From a checkpoint of a small transformer trained on Wikipedia.
Architecture: rotary positions, untied embeddings.
Each number is 128 + 24 x the weight over its row's rms, rounded and kept within 0 to 255. Layers, rows and columns count from 0. Numbers have three digits each. The size before them is the row's rms in percent of the matrix's.

# gate: layer 5 MLP gate, 1280x384, rms 0.0764, rows 430-549, columns 128-159
# up: layer 5 MLP up, 1280x384, rms 0.0777, rows 430-549, columns 128-159
# down: layer 5 MLP down (transposed), 1280x384, rms 0.0668, rows 430-549, columns 128-159
gate430 099:149118126141098072137132128112111120125162152133149076148124127154155081119144170110109104146113
up430 099:116122127157111154102121089105110108123115141109101125152097161141132112103109141146164124137130
down430 099:168151146138122134125115123136137142153123119071140129110164150144129103119117143127144166129141
gate431 102:137111126100088147138061080130080159109142115135152122167118134121161134132144131116118131092149
up431 101:085123148122124134084135144144102106153151117101156121134155148102184143090126091128123163145140
down431 100:125147117126124123111134102112151139129124163156155138053180137116157167096126119082110102146145
gate432 103:122128143111121158121139175104129180116110120133084122142150168152146113138109121111171177133168
up432 099:121122134129138130154104105150112123190134125130078101147143106169122126143110153116100188140135
down432 097:119118125124128115102107124135105109140099073174135119117152120140116127135116140151130126125108
gate433 103:123161085142096158143160146141191172139140112148084162148093123102117140118105110120123134133092
up433 105:137109100088111162150177107149127142137087129159108095140148137095124093146082127140113125131109
down433 098:146147113113123139120126133188153139168146123129194135110119139116159150108136151162097155125145
gate434 104:158128153159155165146120123156160155137160160100133171175111139085103125122110109122144083121155
up434 108:131090114127141101148126086128170113116133105124116148147114169163136148087147139159148123159136
down434 104:072098168095107093062157114118107129123115125135154101167102117140140156116160132139108104108090
gate435 094:123127154127137162139087145121097127177149089107127148150143141129081112151109155116116100123087
up435 095:071122123147148165105112100142117140170131130110140125121119181138144160107101121091201121162127
down435 099:159096134124133135088094130125109108127147176144119134109112208144140172150127155141127130153106
gate436 099:092128144127153115155088156136140116118141143107094099124114129115115085097124143107123161123122
up436 098:113118106142158087109117167106091108145123145150159128116119148119146183112083149137131117119155
down436 099:148074135117175101083145118140120086147117141124135080105147143164137151120141148078150146154106
gate437 089:108090180152145135127113127100123126136130178163127137094133119151136125150086143113089058100104
up437 102:124139142150130124095123123126147128151108138099117056110137127134138134143189122121126146115125
down437 105:109137151119105095133169166146108091117135090144117146124182128155139151146124173153142160143114
gate438 100:069147132137139116111040155145150163136103106102112138146152154120179142130107105122149149131062
up438 102:154106157160140169142152136147120136171175118138128096137150124106092123120104105110142121135143
down438 105:140159097129109137137154116076143156186144101120162098142143103095106125119081123113132112127094
gate439 101:145108122121133108138122132116118131102145130101077112107200140105102137154060117143132131082122
up439 108:128122130151181118092125101120179126098133144103169143163057131144172160167160132117144129141130
down439 105:104153116128112125119126198138126100101123150139107083131109105129144093118119091136146118154147
gate440 101:124106093084113110111152114110125101136066170133092139119102136105137140143127125127107137172156
up440 105:096108153109122089130091158082145126141170146099144126146124146083099127109120090139140138136112
down440 103:145144128129137134106170112130129189147171112132112111129148116136171127089138122196132094119180
gate441 099:126122134078153142180148146136158143135129122117140139148145122106112101131133127108144127105154
up441 099:148108179137153099158137143086144082099115137125146159125196115137137135168140144125203107089131
down441 103:142136125132145130150165126134133133112133162121086111122162116151127104125143139141136112130128
gate442 094:144123084164142127097141130131122135121137106121178108142131147108152107114146152108166157148081
up442 093:122114147140113122132095154141128140125129146085129122129110126163105183132109115147175115139197
down442 102:123126145141100117114072140124119092102107133100151144119140100112145118147115104122117159121085
gate443 097:146115107156122097074125161113154115147129147130150171165140105168110096149108128129111144116129
up443 096:138169154085142117135095137142104133147133128159067125092126160148104140096142107113126169142122
down443 098:107117133148126144123128083100101108132139127139129125152123156173135112112147086143115122137171
gate444 100:106164099125104123116140111158127088195139136137111077136126089127102130092114144142102104128090
up444 101:098134152066142115198122092107151178095162137141108116100108140109149150135125093123122103127101
down444 102:115137124119130150129127152109142101106119143102180110102132123116147076172107171105139122120144
gate445 095:124141141161077076142177128126104093126121133126108163136095147137140113110135118111201139081109
up445 093:156112130136152105139174039116093109111104109113148156088083112163066143142124136147141072120107
down445 097:185128117091143141135133152089137135128142109126107113156081119130087126098100151123110152164152
gate446 100:123124129106116094162155195148123113102147153080179138143167098112125160152096139119156143126150
up446 104:104116146136120143091137115124099133073127139136112114142096151148124107115114156110113132119171
down446 104:185126127150169094149150140156124151120094100122073092088139116143098144114149125063121153157182
gate447 097:108115150097073096139143164145163125144118139149163135117105122153175142166132121133152128104118
up447 098:107114163152159141106170101101049162125131105149118096127111135134140127100127090138128092172152
down447 101:153170130131110114133101106162118149146094126141129138147124123093085123111136129183110151159127
gate448 101:144139139102133115137160186105116103147118185163132133086092143121118116119177137161115129094145
up448 100:134148099066158107130117168114147094169121177135166099168101082170087103133111125158105141145119
down448 105:155157135145159093130128158164119123150134117136126137113119122097159126155127137164079172150066
gate449 101:144076136140146142148157146155124137116171180160129149138129181148135111111113141110149157152066
up449 099:092157116129130132166095091121089128158172129090092161122096100128141094132131151149127138184158
down449 096:147186140153121103126092133083129145142107109130092146113115114108127127130172136122129118146167
gate450 102:138122120120098085111116104150078115123105135163145099107108138124135150133140138076197093070104
up450 103:145125082146122132149141128094169151104134165124076122140105125172149094090132107133125080144129
down450 101:115114115132128130081153069146122119165129122089097149165106164095076143075160125117135098144111
gate451 107:130119122177130151093141171142116110103128102122141058131106112132100115105116126122122116136095
up451 102:117142128155105110148140158122151131064121118127055141106090115188145138128104127119117089125105
down451 106:074102152108135134065126130163105123105141162136166085069104113107122134112144165137113109129111
gate452 102:130101126141119115112137126148106169105180150102115146123153150169105145129144108100131154069137
up452 096:120103139110119155155142118118141157109126096121092150123077159113149130115119178144144117120131
down452 098:094130178093133144160125114089122170074148120143106124146182132078130110151084135169113129140127
gate453 099:127113143152132158075103160103108109105120119122127111180148152145121090166120123088101097146106
up453 098:106144109118113152098088166116108131067098146089107119191138090148137113168124120107115115144096
down453 098:133146126133167124140109131112133164112169155104136093114127129127092123164085106118144152077120
gate454 107:077134148129139124121105130112146104129152138122120174121121143139097136084124133131118123128135
up454 107:182164144101144120124139106142129140145102111155178097122117095145115145135125103119158113153111
down454 106:100113144085097130174129103144139132110131155148146127102140144109098106139082126148114134142134
gate455 096:122155150108108145152135132136126134096119131131138121134103138112159101145135166106120127123101
up455 095:149096139100114168103126136132135131103138143149142130098148126164137147165133109147114151146130
down455 095:111101166098147167116121135136052105122144130180147133150162094191109140131131108130120141145170
gate456 098:131123160151073134131108103120085149166107141163122160096104103136130157118118122124133129097131
up456 097:159164134147120111112142072118144131117146145121108126124126102154152138111122143132109119090162
down456 098:134113140115114173075135137173141130171098156094132108101108127115094120139128117136094148154128
gate457 101:147137115118114187116112115154153139104138086123121101093119122084083163150144118118116138138166
up457 099:181175121137158119130095129118174091098146102141130121089147139166157109148130122150123092129095
down457 097:152150137118165164114124159119147135127098120138130151130134142148128121156101104157104141108116
gate458 101:124158101127131161124104138098122118139152131101137102155085114111106183122148143162164094143159
up458 103:064162107083146122172127128175082147177098086127126133146151131158140129111137103129129140104132
down458 103:114138136122088141141123144108136095108122133124174125085126172144120087143108104158159121139151
gate459 107:118104104106111098125131111138129121120116099092149154107123118179130120131150136139051153154095
up459 098:132106132120107150097167143135147114121130131191117138141127105110162117166132132069089119132146
down459 103:075158139095091108127126107135099153145097120156167146143113130108102130167102123140108139112128
gate460 095:147104158160053163146155126110096154085142116137101120141132100160136132108127081098131099109178
up460 101:109153120178117097125087123118106090140121125148111160136097135169169150146177121082166151133124
down460 100:122129131122139127133148110150108158117117121134136123139128127099107166100143099138120135154116
gate461 103:150128119183132100159133108147174134102090120137127132132143075103117142100138127135149114116129
up461 108:133142109123136099135140138142125109098103110187082112108123136129163130108119115138118140107136
down461 102:171098141129111152147119124144128129128162153160110134131099173098112135114107117131140144189142
gate462 107:124146157147130130162100155126105130190137086159129149120137124137142141098103146123122130141134
up462 093:126140119143156147147104096152120160080110106169123137108124132166135103112140113132135102122141
down462 099:075160175134117121133116127137148130182127119131139125097130106141139150157127140136137144135144
gate463 097:095127103124165122106150128080145144117110137087083122094106142129085142107153148129155123143065
up463 106:170161152168133173160091171146133114153136126140119155173137150091142142121155115139113112165173
down463 106:146121142160109143091092144151099103094113130149146120113155079150111163092110119117121092116064
gate464 101:129169130113157114143123121085172157149127129120152093110141084143140163157157114129145131142117
up464 106:118136090122131111149136177106151149096165123142145148146146136145091158157154123110094152146125
down464 102:145119107086123128136125132144144080138109129138146120111109109164124138122152109108142156158134
gate465 100:105120120139102165128125095127153178121194156131095084128126162097109088115117112152054148171102
up465 100:136120129119185152084129135139105131119138146113123157123162100112153133161084131147084167115137
down465 098:156114116151140143113142087139133163119156152138125132144105205108152107113154118167159153143140
gate466 113:127135134134149138140124143114127132136172113124122080137133152109095145109147127179160081134139
up466 110:148090137092109121093142107143149139083157112115111098126112134117163095164140150109117159162147
down466 107:113089134113089109169087189118116123129180132142107142167149159122130164166144159127144141130129
gate467 095:159162153155151157109098098151131105132096096127136113145147118137130123135122144132173102147111
up467 101:151145152161145123139122163156168158113077153113155101135125137083098144113132127152130147127117
down467 101:154117112080130091131125135117163166103121099140148118147128181128122156155076144179154093144127
gate468 101:135169137139118128076107116151122144110124142133114082148103104117127137134136127145114147147133
up468 103:132137116134107145127119138159160116131106120129172152137133126134083114127113160119103148143147
down468 103:102122118139111114100156137131111109131129175129100119119104108133118144116124129101135151121105
gate469 109:091151099119111121167136118134152097117103149096146135149082087155110134169122130149172125141112
up469 111:129122101118126162094165123103113160111135143124171141094111126176127115124104140112079146105126
down469 103:105105136118142108109128069149111105119137159137146090130108137159107132202159130099118140084125
gate470 100:171131072092098136093101132160150143105126135143125116148146107141128128146119138174110114099123
up470 095:121107153140137124085088146126091165176118121137101125109150156132095132161133151131142136103176
down470 100:116137162096163113153123142140102133188131131118101108110085121157154142115167104141107115104153
gate471 099:109124163114112116138122202157111111095134152127160149154130117140139119070137118097166135146128
up471 105:116135117091108130107146146104116089149111178118162128122115076132130102114134134142166150121155
down471 104:128102160140109109123144124113123112145148131189112088145145124103126079107098116172134143108163
gate472 097:124134142132157121151129137146130153151161102156123130177135159115112175133107097111159178118131
up472 103:129110163152135102108126141133179112131109095153106128104185094118144118137120130112178105125112
down472 096:083144151173146127163091120096159108113124109133115158118144138146110137093113137114187107127129
gate473 097:136103110151089136139110122104114113102102104166112071103120116138144093142172124151124135159126
up473 099:154118152122084149131089109144106139166148103120147124124184089148112129080106137108090136091115
down473 096:141107144139134139133144126118110143050186099124154101135128143099170134089137143135166139112122
gate474 102:118137135067180098143096117100115136153099127128111128136076118129096153152135126139133120114138
up474 106:087186164070129139083167133100133202149143128115135114166164116126094152140106162151085096137141
down474 097:100099104131091120140135099170109075118164126137130139160124126110159104133132103099151167134158
gate475 103:133091123153121086130123125112147100155153129168109112170147142113160141141126102131140104132167
up475 106:127115166147156128136120127143142105109127139137077121108125111147120072165167135098119146103118
down475 102:124155088109118116113103145143161144110121108139114139122085156152149112169131140115145153154126
gate476 101:124069103172102148123111167159098131134119075141116071134143144172165169116121107151129139130150
up476 097:146103151129114151127133083167096116085087107127108092088094155166149131099121141144135125150123
down476 093:168113114140171123139110158078110133181122121111090131114124135122107116116101143126078193152123
gate477 091:133150126120116165150127129147111164123126134146132120128114100136143127113130110129132119134152
up477 096:161137140103185115181169117082153151157106145136100128125105173137125156083110127126101092112113
down477 095:125138127073074101128118139091163111130123071126141122115171154112142134100121113124149117119130
gate478 100:146089101135122131149083148141127148150111132157093143128132130109171123139098140150159132128084
up478 100:161109122104214118131125126109129131192153133117159150081112115140140161125102150147136153154113
down478 097:130111111103139123066101159173162101099094131117171111131112111121083088124132125072084146100134
gate479 101:102101147121104157149158124134113146109188141142121192109148150089141118118123085125138125115130
up479 101:138092130137133162159157146059129120106121135127126183171138144127102136151081171129112139153136
down479 102:137111113153128154093123135103109162122144091125127185167126135149166136132177108145098071156090
gate480 101:157115111126099083134123123101106131127109126120107101121175110136139110158168112152120124145098
up480 095:127146147063129105087115135158158090136133160159161115136122102181120118090179133110143124090139
down480 098:102171115108142136123102150071182134110132124126151139137132114143121134140126141137178132172145
gate481 114:134121122126145116121138157111143152110146129146148151124048110124149160142116154111105112161108
up481 119:102174163123120151125141161133138126149157111146136135109104116118111114138145149120140101177100
down481 104:161156127104147132127143091076128155134145169117168073106116103153141139101124137092139107106130
gate482 099:145193158131070159122111166136148140134158150118150093113152168118167135135131155140108133150165
up482 097:147131161122135105111141145140123135127123115150138113150136127122137120134174110143099142147137
down482 095:126114126100115144151066123114141116101132119127074133156128087129133128150129121102124102176148
gate483 103:130144088124075116114155140126148121078094112117108134160142123121160131092118157129157085152105
up483 098:110138135126136118128160102156149156104161093081127131145113132132102119136127109126132132107145
down483 092:115127130129157136122141091097110144165141123144163167132160163134120141155115152134158122098127
gate484 110:142101146131127119111167159118141139171121118077145118124082122155126114118080111094108129151130
up484 105:180122098122142130129156123115158153155091097087142110150125138177150137129077136134148137114126
down484 104:112113135108153110119143165086145144132114165100126098126106117116126104119116143140123165147116
gate485 097:124085082126097120095158117129114101122137126118105112128141092107107096100158122163141158114116
up485 094:134097120150140163147100126126172145135114149137130077111137089170144121090130115103119135118086
down485 097:134129103124107160158113127141152095091134093131153121105133139153194104136161114107143153098160
gate486 099:142102129139137098083112129121164144154123132128099175098125125138171129087131116148113141170133
up486 099:148127077152123164144104142109162129089118135126106166140134152139110099094111120117158166137128
down486 100:142137094143122149137113172145125141083119127107144159074121111129118151123083155115099128126138
gate487 102:134127155119158171139167117119110133111070119159107080113139123140146110089119136105157128140099
up487 100:125166095110117100135184154099109085140102137112103118126127148102116103130151144109125116135104
down487 099:149137137170152125089131147116116097120164141142137106149128138104129091144100099150155139092139
gate488 095:101098114113137105116137152087151108099141121144096107142092112111129111172129083127098143158157
up488 091:157131138145121098158138139174126166158128149108130114143172107142109165087111142119152135163144
down488 105:112143103113128058158150094149159118155095075150150119094157123095156107151132109122115124147099
gate489 097:121078155082117094125133123119142111133136104128153127084097129119081136113134121138156099172118
up489 105:115108119147131123122115145120072106121060150058126102144132109146104133117101117098105132129171
down489 107:147112154098120118166106135170107156175138090122118140114092108131153130129092136166143122124147
gate490 098:189147113140098125098129142135131122119121094116122088117140131142172126087123124099147136124102
up490 096:100147113129187148127139172151102150121120152154139133126107105162137087111128147159113127130101
down490 099:148124107135140146107136064131149162122180129099091112115155122064123133141103132090133120117128
gate491 095:191131093155104145073106150126180118101095174134083112139092132111106139119151119183130125132105
up491 094:120114111143091129132121160114092155130148138097097104129141141120140133100130155106144098153134
down491 094:099141134139115111169125096131142130120171117089142112144098099132138114125143129183138113111120
gate492 104:168108138118128130139084131091112150121108139170134141117142111154127150107113104112140112138114
up492 102:079104079103115117157136123136094130162121099128127129135129157165102070108159102087107152146120
down492 105:106123151132137168130114141137111128122133118133101100134168149143113119113076133117184137111128
gate493 101:171136122129118131099141164112121168116057128150109180166139144152132123097147095155131086132145
up493 098:067134123141119172135100106156109099170165137090125131096153094157137152129124104134111142113132
down493 092:137174154118085133114104125083137094163144120129124102160118154172171096108116113063111134135135
gate494 094:124161126102154122100127144162149163107141139128148129099124145132137146171154089130139122118125
up494 097:170130149185102125157159096127114091130106156145138153134120118102148161114145181114161091091135
down494 099:110140140116152081091177163124137132076160112130194146079147146158159165103176145099133126122134
gate495 103:107147114160159139167104123103159137148111087104133099116150132120148123148130149130135152135111
up495 105:125110155084114148152099119145131154128160105086103109135148137103080148136123116109107171105155
down495 103:113167111094140142120128114124125160147086127116126156122110098120085154103120142102114094134144
gate496 092:067187164122156122128129124158096116134120143107095124140121146098174130154140140143110128123103
up496 100:154176147157120142158105113119144135106140143133145151096084142136095134165176114110116105146123
down496 105:168119126106107106125154111145128085116101131136142119129172141081091100126179132120111110125115
gate497 106:141159140104119131108121126105098124109122147112099145122146167114129133110129146145154099106083
up497 102:178112106107169109123117120108106143139124133155081119140116174151158104065113150140139156135121
down497 108:111178159145117152111134148140096143130107133125144080165138119167124121163147122173166122149111
gate498 105:089116113171131135126130157111150110147143135141139152120154102134133149121173118131085148146097
up498 100:180107084130112107129096147172135148145132083124148087134140095127104095136132126087131120132128
down498 102:145110118097141119151129124133115100117122094131069114096124116155097156136131200185151141140092
gate499 098:100119139151168118125094110148089120153088175116170139134114111149175106096123077148129141112113
up499 097:127137116151144136163116118168149109151104150148155139144129129136138122116149147147154122119105
down499 099:118092143144113152086157101176168125152063110136100155106148124110153076160134155122143088104130
gate500 115:123120125119116091102135156103092074139118149135160126106092095128158136143134149088156143170130
up500 112:121140127143119141092116146153128143180131150140157139149150156101093109159131105148121099140163
down500 099:078177140117132107145137131093155128109138080162099101145101164118141117150105108105129099153141
gate501 103:144111109144068107085154135123109143120151117152111142151154146161128118091115106074106125102149
up501 096:159147135100135111131162119148109102137142153091160133095125135095131103161147159137116111194116
down501 095:135141126137126082126121144137114132109146128084139105134152161088107184111123150146137108129078
gate502 094:112117127161111069151134109115093159117128127139106094122138122159095134105141133148119160144113
up502 097:163124153108109120122150110128142141127116094108125165129119080122057190126137138120143150100072
down502 095:143096152105158114106160125087127112152117170113155101101135096113154173137153100135158118134142
gate503 100:093164120161135148170120149141074157131105093128115121083139133123154104074159130138144163143101
up503 102:110135131126117132116120089150084152150107166120172159178143141159130160096147155104153123112166
down503 099:146169112129143108127109141110090161110100113107118116108156109159125109094134129118152119111125
gate504 095:111147145103134078106078088119127099153110158119142116101114109107084130145129143122170163123102
up504 099:129155129141175164179113127145121111166144124146141144123176089145115103129126139145093133106148
down504 105:115170118154122105131111132130143155139120096203132117088117121111082123126135157126123131079140
gate505 103:148147128119124154129102102146112133123132167119119093133137093155135106103123100127129133130142
up505 104:134172131181132152111124170141105132131156121102163123128123123079077132132128144130150163112078
down505 096:143141159134113159108139088074114118117144139120107137091125092106134140100144129141096113129114
gate506 093:109104131114178133114155122114129193155122129120120129110142170148124082155161149150156095158137
up506 094:120124155168114124133166125119107133147109125155175098118111138128152098127124158134151120094127
down506 095:146131140150159131114129176124066101161123093158154097136099103152107163133134128138143144144126
gate507 100:138125150189107146150096098129145086131110169137154128110183135132123081152144117091099117117140
up507 102:099137152139106124136091147109079123152108135106087133159115112135072110129138079129145125062129
down507 105:173150131127152104156161161125112120142144127151105116151153131112161129113109157106126119150100
gate508 105:135119127078127146119102140097137128094122120130115077133108169129162074104116113123128128160102
up508 101:090123169158149092105102122127151090145143146097156105091119111129139160110151118150125101141107
down508 099:113113157165132144171127120120125124094132174119125167139115101141164145143177134164131162087139
gate509 095:098103129095157136129095105108128168117133104121094130123124183110138098156101144091109109141125
up509 094:152150136105099080123134159174139112128144117105124132090094110094143135088129114167119144167123
down509 103:119132099149144147129130119111108146123113095113121146133133122164128122096110203163102127160100
gate510 101:171099089122109087108099140102097172091139125126149105151130152158193106111062119136165165153129
up510 100:091113167136101107162117141071188117069141091079112122150132173132154134113136119139108137111114
down510 102:090124077122181132089144149155127144180114120108159168120114124143148187108093138106121158122111
gate511 095:098094149138103116145117117133093162140176105136176146126132132121131087128129123142127109117121
up511 101:073117124115120123098122132116079131139102120087127112109175167130114071140171134127091115107112
down511 104:161144144141093100150151160112141100129151101124191149163136148122130165119103142146152127138083
gate512 105:169110177121106113146107174144110126151157141132130110121098133134109130116128121095172111117126
up512 099:159136129124171141132142118145135114150103112151164134130141133101082108145162138053079113148148
down512 106:110110146146179107154132126140137095203151149120108155164164147123125116152125095119089090152110
gate513 096:124141160150131121100113192097138142113094121115140084095103129079107148123125139125138116168105
up513 104:161119127126110096115079196099105114140111098137106136114113132118106153129107130116111162110082
down513 105:160134126120123170161146144152106124047086103180136130134114126130119123137133144106111170096169
gate514 100:135112148118143112121146100146107124157133133096127168150117196086154143129130133174149115075160
up514 100:138125149145138098162127121183083112125120151096112156156082176142134162109139163153139118091133
down514 102:135125144132123086092146102145106120101131118130118113161181130130114121148074123133121093129140
gate515 094:089131114158135132129110112101118151104141111149090099129083140105174083114107084114169120132109
up515 099:136149109112104095143161055144148160127113185128114161101133100112093175152112134157105088161128
down515 098:140150111142100140189127136160132094109044126140125144116152112115102162182143154154159126140107
gate516 103:123094110095133147180111131108150081099100141118096176127101149144116115124146138117124123179115
up516 104:092139105142166161129131157144104156147171155154129152165155111106131172102126151120100139137155
down516 101:127130136124142142146128132100137116138126126112136113088109103141137132129115133168099118098133
gate517 103:136111141119153102118135101144134083154184099152155098149128159095150104181152114161176133126147
up517 100:146085141164118142132117121161069147158134170143148122088124061152101129100090128129111092149125
down517 102:157142138089165116129143116162163126084155124142105096129096140132141140117120117122163153148128
gate518 095:117133112109152122120163118118137187145130131126119109122109083139087092131144150156138083097154
up518 097:118108135131116136106086110133136179116115165073141162120123135128157133127128174096122139099113
down518 098:133137120139122146125134116133121112111142130152116103142125149133093097116119139132139128128165
gate519 097:091126127138106088103128143142126103108120112157149108066170117105136101135139137104112155113185
up519 098:122155114111115126140119197102132111130119103095105166130107135082128156145151107153120109181072
down519 095:111165125128105140120103124148113085092121143127108119104118186130116093133113132111085134142142
gate520 096:130137118107160102122144141105096154116113151139113154159143164100121106110145148129104126142121
up520 099:129170134136126109099134123093066102118176123165121118144086190120092130098113153128155116149147
down520 101:140093129151172147136138081104142147112147129146130124099133125169094133123098109166129105106132
gate521 091:109077047158113128103139159147143103127096177148135137162082156131124109128131126139124133105133
up521 092:152137138148114109136153117126139117150107138186150125104113124128118126175138113086091108136090
down521 094:118128107134155106088144105134114132122154139101126105132118097117086132112095107078153112123140
gate522 098:180136139158146164131080127139164129160187157161152130163155088118104173116161149144126094103154
up522 106:167122109087135147098147080106129100146119147134113120141133125131163077123090136120118099136111
down522 101:117132140148118108118080147116150099166149120097133121132156146165166119120127111166156125147085
gate523 092:149134088175101101108137082181120135122127113122121124138117125116101156101110111191146119144169
up523 104:108116159154141119120123103118140151116164124105131123176092146144104149123072160136116085083133
down523 093:099098147122137175094120117111091166147142108126152093101106142123141122142104179119101148114104
gate524 098:129112148122103144123080137147148107105142097118179156123152118133159092107080116158115093180124
up524 096:130142129149101171110113115117110114113146119178154172109145126101083145192060122147125102167129
down524 099:086097109125129153117144099148138109140122155135114142138176160110133172137140118124078143112179
gate525 098:107130147131176159126124112116133101126112171134126089144071136076114156106125121140093077148124
up525 099:135108101123131146103171142127103175106108115109094151148126113127151112138137117155132116096162
down525 100:093119129091126116185105109093147163120133137113118128168177134157121119122116133125186169161117
gate526 108:150141119155121142128111168100129085127145096117133124077144137181176176137121095135143112091120
up526 103:098172109156130105109163139157138066106147101171163078110102142108165133145078170159125115138118
down526 102:105168135131132122157104135118094127113135163117139093141120127157091136093118105152107143117134
gate527 103:104135123135119147162149136103144064100155081118164098152131125131134130129129120108129096131135
up527 100:124131071132132143126117108097140117082066155144094111102149118073120136101163106138100123094154
down527 099:130146123175118123114103124120093120142126109154126122159093138120144072100107131121151118131152
gate528 102:119136141152150136118134136101116160100140150118160136087114137156122083136124136113108119164139
up528 105:138126082124132105147140146108119053128139131147135132081119169115153121122169164110142111105138
down528 109:131101143120109143069130096147129150101147114129175116148121171125128148147098135135120140140117
gate529 097:150146128166129133140083110106142144146100117154118141119175157099118123134109146101115139159117
up529 099:139075152108150099141143122123106127096128147115151155137115125110113082197120142106086072147137
down529 104:118170137174118167112105127138057087123115142138125182135102166109104122148147099164114110129164
gate530 089:153123106133095140146146143147125121132131148122133089128140130102128141142136131121121120121172
up530 091:119131122126146158117145102082149122091134187102127091134123160139174117096140144162130105145151
down530 094:122152165113128139115104123115134124141124173165125142130099138169126101167118133163150095159113
gate531 103:175105114151122108156122088140103112137152066137116133114147140142144096102149145119110121163142
up531 113:128082102104110104164125122165137111146138093086147134129132165102087153137061121153172132154117
down531 099:139163147132117137080102153092122169109112145186124141087111104135165079169129109118111136105146
gate532 093:101149095192115097140148159111142112090133077135114090060131115119085134138118085188114153115081
up532 089:162121151072138103161102102114119141122085127101131145160138118112120156124143115090100132122123
down532 097:148111128134123143165121099100138120138141161139099134112102108143110119155115123124138162098107
gate533 100:112106144044120136132089141116130104126128136153137143150126085113172114127141129171118180141118
up533 105:158104107086120131125116151159133080135126137108138138136075126135118147126140143118128131119166
down533 091:109115117164127099110146097126160147105118134125156090156087097109162141119072115170115123126123
gate534 098:080150142155144114118128098112100127097151122197133069104165147134112135136113150111137164110126
up534 100:120097114125176109150098094109138117134106125095134123139142124135098145104146139089088099135153
down534 098:119137146111125112147114133123129146119096150139075149123091115126119151119090116149120111119145
gate535 096:124114133148127185094127133135119138101178099107145159091116111104178148132153073113102160120119
up535 098:149167160122150102174143166159137167068117086089110128129160090118087133172129074140144103114150
down535 101:149146130168138174091105120107113139125135142087123131112115157173106154138103141122099125124118
gate536 109:109093122104119132159106095148092108109108108121129137108157124089144160131125098110185134118116
up536 104:089145134105115122137125156112128128133107159124121173148127129119090134146151157134095094162074
down536 099:103129125133123092124115103122100151138124129112147091146124164118136160114121095133117175136154
gate537 092:073142121158138139147145146142154091160078095128123134123150149155115102084112141148153139085155
up537 091:122113129107134149153094116112093130136066145124110118118110135142131169125176124144144168089107
down537 094:098145156117172076100101072150135106156120108132157131110117134107147112141118126170147129090116
gate538 099:114143150150124136148124113145140139116103128117143144129162138098113137128110119151101170106129
up538 097:135145129121127171133139158121145128105146117106125108111108128137154148145126104112118169157117
down538 101:165127108144153104119092114144121096147073108114141133119105138134100069149141130116133138195099
gate539 098:125171133105104163124144146150124110110142124135156126159129161128121126112172121119104149103105
up539 102:161053119130130131142096165099121118129114110120171123090128103109130121125147096111149131072092
down539 102:144147172127120176125112114120087103116128146115123098125116120122174138148176143117162094124121
gate540 094:133107133145119097140142150143134117117123146149125135120141120107143107089151122122113138149132
up540 100:092129130123106126154155164085102125100103132156133125148160127121102112149115143144122099139150
down540 097:136134175131121113113144084103150155123121170119124151130166114127130094094150061087126147119155
gate541 090:176137110116103135127137126115123139137142111121172089124089127178106145129088146113087087146100
up541 096:124132120113098157121135110134095111168113157131121159173138120123132164134142070128134155112141
down541 093:127132135107146117160129060112140102140117100162122087107112120154143100103117106112126132116087
gate542 101:120130162132145128149118095130137100134099134141102115142144062155090114126132125146140134130137
up542 095:126133084163116107130145110103154105087164123149085149122104165130132128130091121068132149108133
down542 094:110136114077083094128080090164155126127104124155074098088162130139100120137114136162165129128140
gate543 099:099135121173111138120158139110141122125176109132054144121116116116118186138152161133145144125161
up543 098:127135123088137157143142124145131085143116140137149121127130086136114150113147112146112140101132
down543 101:135125121141122187136125125142092102151134099153073098107163186128113125140123114123153127100122
gate544 100:115135127152093122164158129094106122094109098134132151136157102148101089157101134131166138128148
up544 091:131141173138116167155121170088163167151123102122125146167137134137144145137095110085134155152161
down544 097:118120118066141129151095097118162124097172116095088163158114121164157170088125155180146173141149
gate545 109:123140132123100114135161128151125136102093132142123163111136138104169123134120146096156152130111
up545 106:117164101161154119119125122115094122144164091159126117147108101158141119169114091118112151147113
down545 097:150114124135142136120098142159171132175121113092046121117134116147108151126094131125121116103123
gate546 106:091115145135123153115121141088142173110123126148118102142116155120073139138122082129122118135168
up546 112:138127143139106155138170129187124137117135151116133164065153154130095150112144163138132136117163
down546 104:118164124112142140167101123120133139121143108162116157115111137145143119091145133102157112140151
gate547 105:079105146103125087118164119172140164143116113145099167132111141134131154137107117132153158124123
up547 105:112160121094143116091145130131099166131109124138151115123121147088152131146154178152125177159079
down547 101:139103160162115167146152130090151124141134128135084151124172124137106140083086140090114100114124
gate548 100:074099128136107137165122129087134132129146123140103069152148146131131171125131197143118066125163
up548 099:085130099150131126106138120098123126081123159156113127074126142124120135104166153139117098118158
down548 098:142103144115104165149130096136095119174189084120163114159113144121117108116139104131139116105101
gate549 092:136122118070078158149109163125141154141108125100124117103087140141118166124154146145120156093138
up549 091:097141145121111110113126071095126154104144092147120098103133144112099109105145159106101140129144
down549 096:124124144168161087142131111156167136110123110115142118127124164104127150131084122140120128112112